From a checkpoint of a small transformer trained on Wikipedia.
Size: 4 heads of 32, MLP 320 SwiGLU, 4.76M parameters.
Training: a variant of Muon for these matrices, 133M tokens, 4068 steps.
Each number is 128 + 32 x the weight over its row's rms, rounded and kept within 0 to 255. Layers, rows and columns count from 0. Numbers have three digits each. The size before them is the row's rms in percent of the matrix's.

# gate: layer 10 MLP gate, 320x128, rms 0.0633, rows 88-104, columns 0-127
# up: layer 10 MLP up, 320x128, rms 0.0642, rows 88-103, columns 0-127
# down: layer 10 MLP down (transposed), 320x128, rms 0.0527, rows 88-103, columns 0-127
gate88 109:160120100187077094099196129150085177174142077145163170143094071204117152155112143126144157175126126166103033108131103127129110136155154148146133147106086181179143088085124108148065131083155145137104145117171133145138091131134141128154097146135161131118114152098115198116093114203145134112091114089103165107091129105109176116141174134174175079124139131077185163091097130128144083131126
up88 104:167102165120137094085129138146163144153138158159147113163168069161067114117093099181141128171129138165149109154102090086103118158140165101148145140135167182084110122119161116191136141162148160125094162131197159115127072099157124173167138167201126105050147153103137156083079200172100166162067160164128134107107111173080162078128120099162131146096147144150142130091153074135137086137133
down88 109:103104140128136118114165141146155126143082107136136157159117137041122089169071071095140141141127118105144156099165045149170204170102124083140097116110153115149128199083169142161103125150128172124107168105208155168153090143081123167112126181185108140142138160092129150080190153192100141170125128088159118081115126140147112091081167103117154172107149117136066088126127101145101105140133
gate89 102:164116098078104111171095106177119112176093135133207073182152145090099158169180135104139071093133112170102117141136189135103101082079093125075152129106167163117102152163132161180128116107158166134115135152110108092134164136081139125137133086088125116149112205086065082156155091173157081125072144159151144151159156183113139111163196111111118155105097133093137163140120146131179139096152
up89 100:125188130173087087035135122137155148121167127129084131123114159147134180129119154141106148122090101144137185131186146129180112106122167092124119103097134167097140167094086072130148133113115131109157137130123130174120141103131130104140096134118076108161147122154083065188158158148127156097146119164086126102087124106073098133165128115192077195095103107126191127026191105105109117157070
down89 102:112115177109067123085120215101112163114135097155112113137099112136096135106116103142102161192089069155128214071179126161157110169133112147117103172108123139078111099124156139119100144044157109083206162127148174080101113105130104141163078180110134101148163082144126155093097146099146125138110120149094129109110200076153125154135097128130176139076132119123148195117128089107088137130108
gate90 080:117127111130138068097154151155170169127090115072146093156107121116159108125147116161129098185080120150154165144186106104126080134084164108170108153137079105112151150089152116180140081128119092174140135109129153172091159084103107112159121133165121085113096145140126071113112156111140145130156161096127180154149145165102198094158134179112139071099122072083164056178162139132046108198171
up90 081:162075135147101098130135115088142191161089106158095136184082127141089101120120127192112097113138111141147086065117150200105098143152102133040108102168112113114116152126110110102154152159088153192124100138163167140123102110106123114106159139139144120181143131121125090124162161095153058148136185129156112126197066152134120104147109102155159167143111106201101092091039159131141169085162
down90 085:137092105160175144155132153113136148113068130154135101152121122143127155181137135089183092107109134129156057121154085157118139138123110144114094126072096154166168116186147139119064094169188080147147154099114172097104164169134090131125157110098122162105138141170209149091160163115113098133124116117107127202117127095088035188142116157109114152144092127077142187193127123170097104190125
gate91 096:094123169086163127138110169120102237167126108096096042128101141087156103134074138069188135181135177077187138108105103111101190142168148099149096066145142075157129179155097064119134148162121083126110105200102089157170098105109090109127107112080109136070144141124134145108140110137117175121148103166122114097134129154114110135134090096129142115158124143138161126149128080136071108113102
up91 101:121153054122109137178117133117142079163120117115031103070091092109067144063113152122103086067099123126100147111121091126116165143090118184115126143150153087131146147172102090164166101108150058119176170107125120151141109145125152130070130103096124118171126138118190162153091127105100062115192136097119166136120126181122149097135125115110200092063114164102126148091066128164132124129143
down91 098:093096124080080172133116063156176155162145103050058142192118089126152170128154151170141134080084109164126096129136128111091134175143088156112155131134106109152117132133107158169100064073101088109154152113113095130144125132182096141177145128129186132179161166131145113187122117042150164117138162086170100096164163080131115127139131158151084141117125158135117053120145105137114079157089
gate92 087:088179073155105125166113092169152121124157171187120153165155111121119117150193163168173124222076131158084161124121064137151082186150123152095108160124151130175183180068123099109114124082167172122103111140144126125129129087173126087163074117112134090089121082099172155116153085104127108128127149133167144148050140113104117073100125143096107149123125123189138126114138070145132095135168
up92 084:075184148100104142150095179141124111098203116155135115145116133135142093143171109116099126170128145142087107126145126177175107178156077166079146142140095099181174129173126130106109125152081164133074126117127129078145123126145130070168096105113154101075192107114121138140105108119157152167098133223124105165136196138157200131128197091092142143161085140184136089133078145139122121063134
down92 081:097105175175101141107094166141188167159146107154114165158193185110114118114193203140152108131138096177099103087091118137130152108127101108186140151090103086131094127118177053107107106137145131108080104137110131080119143083150128109173085124167136205077123135148106171146141149114144167135145067146163091176117104158106115122124090166182111184159114123151117100116070119112154093189153
gate93 106:139154178144098097172142176148094167114113105126099115115220158116165176182178124097154089080112128105152170104150127118131156150191082108112127150084111118182096138136124144144152160194163111106120087072112219078148118130158139149107116106117092104149115152112117133056131145115112176117106133090101171161128059182158146154136141120070140136083088089164133142165145142102115062144111
up93 109:157118116120167153157131146135156136164111190127120125140118146094133146062104111123162118146137069093057122135109052154098118148109137119119097159095188189090133160184110125146092112073151107154121104137123093142149162125121101153138147165167111124119116166076189109097140030206119134126169151040183122134087128081152120121153169121190162153176127123152155091075143090107116117126134
down93 113:154138098101083124141216108109138145111108155151112103083132114118133170116143102119122133146131128143119000087150159160150157137098109106124134167154091140148118142119082073142106096159123204113118133133203080084138109070127124136108119041143122123129081189139102112121156147112122120111072125156083118172112116135129163098147167150119112135108139105175133136129098148174153148146068
gate94 119:137126084092124129215115071134114096085114129135176128128129116085112131164095137184132117116103177134164126115133132094101097099076177153198122117097205117160127168144119151160109150114159098165144185146146082170120174097127197147116113117097187194165100181116133142097173120115148161092138088144112108184114163084101141132105126136140086199119122137064073134104138120138133059104140
up94 107:157128087177147152142133058140103137141138142120145094125188120103173144122142143175117115113114184089120102181163132029149156097097139120106085154148128120149117160134099136119090136143155147142109177118148198159128165152151156146139110137151087156086085153153096088138124084126103175057162142092093192110159107106126147134163118136171115204096095082161154049181122134173151061117126
down94 120:088126104130132139120098070135027177090134115153131150102111206131092146126134167103141115108111126124112241112157102154142174121122072126146105135121144121112102096102136117138131134134086120089088115095130160109114093162122039125157198119142103099085057082144131179151110158124102126134136138121089208127188113119129105133172166162099127168110183139119161141164113135106095184129163
gate95 100:086167134082106109159129120121105160092145139057139176162183090110145155216115144103121150093122067113082105109064099176120127139091068140142110166067113136110082144064094130128151144136137143099111127145128131114150066169065181097123125179104080134155130113156121111161150109118107154098113210164094152128131063079081107143090106089134093105095168097143081136154129152149138139152150
up95 101:137132118140121105149096139121109120149137163053113103098109112160125110122104135138170160185111118152185085165105152169123141147112187147102117098115133135063113128087153118121097165143133093137169132091116103142185180138121129134150244118209162154136128133124157142094149053085137124142158090139147143130114094226090183168121134140109165144214149160117140094119152172124128158140074
down95 104:130190079137096148150123145157174123163158169075160087086175149111185135142120135085080095089118097146122182159166157067121148068172122115147153209131129165132113150126110109084113074145183089169129161099075098146110125162085145110126126129107157139155118127146105114056107142149154129124098144119078173092135148164106189093126101085198120165091177154140127091135099131143160138189155
gate96 106:110214101129162139159114099117148199152122156116131110107069091162125102098120080148120144116116147129075116072142098107164165133149154077100090115113167141111170175137124180108151178096126123112158055099064119119081162085120208111175132113094103173091090121140114156126137147152145079168134115082123084130121095122155128083101177156158121126118078143097090072129175139177190100137149
up96 106:130130125103140082142116142141178150086172163131096167143100043121111101148105101114139127143127106106107089166142131109098135130089101102141163137143144194093109146104096140174102177139127159127079147189140167148073088114128126105189155146114105129103146110050136015143129151126162088111169159096169162162103106115145158087175152084095157140116224127151126132102164145104073099161101
down96 105:141184076110140128128177152126167171134158134099102129052130168143136123098084154062088121112070133094143173147190156197150186138056069077110113056088099136191137101102139159094150117122120116092109100138109173117144128120155115100138121148196148086075142151142107142062123091167128168143130093095121095104166137086134135122114146162131163174121101111162141129135103183182136107123120
gate97 097:123146100171094144114068123113145122150121105137153141171147119135127126125125169149147127092118174168109107166163178126129100127127146095168112135150137117136156193128143132145135143170100112056153118118086160081156118126143133168078142092126092094159078138086167182056094090147068120181123164046142178061115175139060159108187087080170093108088146119137150088089115100157126193126134
up97 099:109184147107080116107121112092113095167193125144187135126163144119128171142124173147179067134121087160176161102160112091094154107182160152177117142214111118120117134109119128136144141121140102110093117148081079133078123076132193112121136084136075096119119151147145101114150139178051130124130080111083126122100114139043147115094110167104140174134130179128161143090195089062103136104118
down97 096:098147114091121115125119130111116177173181100181148117136103160130113183125072157128164058164165098101183043073143133158150130140204186135140133139134146124064126068119087158121095133122159171148118133089136138121190046083118125109120076143148135131111141154125127142133092042114117101136102145107141135175118107150075190095128082113131078081127098149128155138153165115111144111092161
gate98 100:086212120173171110104089136117123195167140174207127130099147137101138140146136126107125136189114150209128180096127152159140115117122161104149135122148153103080131168136084215087110137109108086179168084120170146107134116147141109116150126137052096085096154157156104186113093145075147121127156080107127152167162175153135126128125166153146188146146117127101127170088102192146127083106126
up98 100:125074104191109096169093082093147178174124148059123152139152129122135173142144148153122111150118105112117133152127117170070173073141125146169131100109162087183178113130158111050085185147126082141115135103120099142114094171146186147166151162152128091169135078080065118151098065089101131151114139124125093118085122061190140111171151109135131122164117117055113182119154102096134130145141
down98 105:122166129171174128123105118144107122187139148157150120133120135116131086166120174131156113144134138145154120135161121084120070177138152080156076167104139151079119160108164149133115168151132044082167128120148139154145158131093052108131105126115081143103132130162158150020136111098108158079115089116214174086116166138187135159143163169118093113149154154087158224123133105148116154162151
gate99 098:110154080085165181086162140181123135113102160130140155105150113104119229132094129100130125095121105145141143122165118178050154089153082128162141115148138081137086082125105145127145100133111106135118137113195169150143172113201111107063153102078131124127176160138142152126102152192116141114120110134128185126152097074090184180143127177082144122153127141053114076110090125145090121175091
up99 106:124118106118083086152113137111136165144098130090070075173107157161122135144110133169090089123155128143140128169202139115086129111151104105154052165132131110085144187061107117114208181087142190134206113156133179121142110124148119165178098133144112064152141129143114116133116150065133112148133090117096111129082123127193141097076174124125158119157133158172117090115124081112062151070127
down99 105:105160125096138131158151148161144174149111139082144134131073131124107106113157136144132196132099102153142094078174192123112121156194095122189152102127112183054202165151153145115155109053154106128114064158139115186115133132082122155169140126126134135063068190168110096168182160128111120142171076126145152141166162137122081069164164157172116137151142143145119167130149140128143099169097
gate100 093:141085132124151119141151082200150126153144165194126178103128145126162190155136074140170105116103130127097132185125071051129130114164129118143140201102177152101105145153132177194114029098168134152137119159072136109130126100147136103120097116163172176143091139165116098140175147151161174090106123193169157129084037112143120128136170131129122144090102129142092139109153105112140106122137
up100 098:087146122118096151151182157159151091127076157070163131097162123145100091159150142127120080140105138122128141183159149105089168147119152118215128069129164057123160142094080125090102110114131100189101174126084111146121063109105079149164146148113096089147108164139061123120028074193142100173113148117136095121101128113152120151102098129172098134123143129095164190125115144100129163088120
down100 094:097145153176171167064142157121118095169056140155121119127129109124068128150152124115077122093104136137170076125167170065104122160160167157147106113124127127108109121134107120161199119157172125194176102140178103203149107145070109125156125114132115158166116198123140137139124129151199122148109175096140068062138100064066101148159131170103151160135138139120055135130095115145159151125128
gate101 096:154124146171126155194139061093144088118127175094119120158138105103156158070056161115154176124065129099149117123146132127140081141174116168142093145117117163162179155138175130149142150181146116117141167118171130057103105102169113128151133136109126145154081172126107139166064131123125117085089136140139224120145191082071138097217095151129130110113168097124130176122104167097143091146109
up101 097:117108131093096088139130131111094121066149199096166177122070131128156140119171177080086119094118088181125102119154171142122159110141153119124172084174142143150169123157221146118139090127095096100097114155112141179153097128153164092102122117148153125141047061153085158161131136140172139136145169150117108109119123116107067138103180146120115096173119036072101166084154090125126092120123
down101 095:095166173130147161084160167141125149144132129135110115148104146092104169163114155083086164076093110138153082108135110101154204127172123166141081078134121143142120132163103131105137127151136136122137081134131156151142085108198130159163119135123071144114156161149134138202159091165130113132132120223110210118135105129157167188125093156107159125040169152125179090137090081132133099149204
gate102 097:087085167076093111163114179110096096111145131142179118106076129047131128185183160106120088133131108111119133067116192059138176130152078077100165219145119099137134125118179103048156111114154123140116107124147107131139125135154182147082131091084151100090084115100162169123156177162118125147108128108102139156090139208143131138124114140119127126083148182107102143131115110132151123176170
up102 092:183173128117136195081122123084147116202131149137164135100103135097116123084161099170141138179106097142124088100157176134105166114124103070101172181179150143115141091058160147130119103116046146117135135143184147125176105085174131102113118174102150141124119152185151136083138155141136051128099105110135097132121127194161107145133062154111168087126143181147136162094180135073171123113121
down102 096:126166125178111141101104133148081062151181087127131121165056143156115162106142169077127164132158125158088100142086098100137130166086191124123110160117111102152134137110135159155185111143165148118150094099152121142132115119133104180126192114166110115034114084193071103098151125099167075136140079177103157123156120133155094134153110174123124177167110087050113162087100144156103083121165
gate103 110:134145134141136120186136174101146095111167094140079107142127192144124094120152142121182119057098055133132080135197096083092175119109125112112080157102091108143205190106135130122122118121129084129156089105138176127127167193148178136123076093113122107151134120078105118166132144184175136149126106098117087136111121113115150131160158065110113150153149173188066119189114153151141087127192
up103 103:155092115120148152092102148161106154118091128109105166089116056071123150121132136121069123188154156167140212176075087043189101136138143144116124133112159145133122125097153100126117147156040141147129184133144095132090073158083152100144121114166130095106119102165133131071088123126125138102116092094160182136116099103103058160145074125126128122101097072131129069103118149153113186160169
down103 120:151187148159168085171132152067137079122151095149120099133092200111109091134156099110159133077111101106115063118140106128144216143149119116094150178127091137135145126154144118112136136094150102123156098097138122106098152115118166136135111123068121114117158093098122092255162130192110145171143172127120042123107132127152193119127108098136164141119155147140127209135142145108172088124120
gate104 099:119145173123114132105108090150113149158163160126124159146063182164145186149139166132145067105124124117095135125133144162179114090171135076104099061141081098081166165113094137178112159120200123108168117100155153163131107097188118099109171141093090177104128157075089152132159124169163139150146187116129107106098117111116144125150095114131196162133160149092035078184105184105126132151141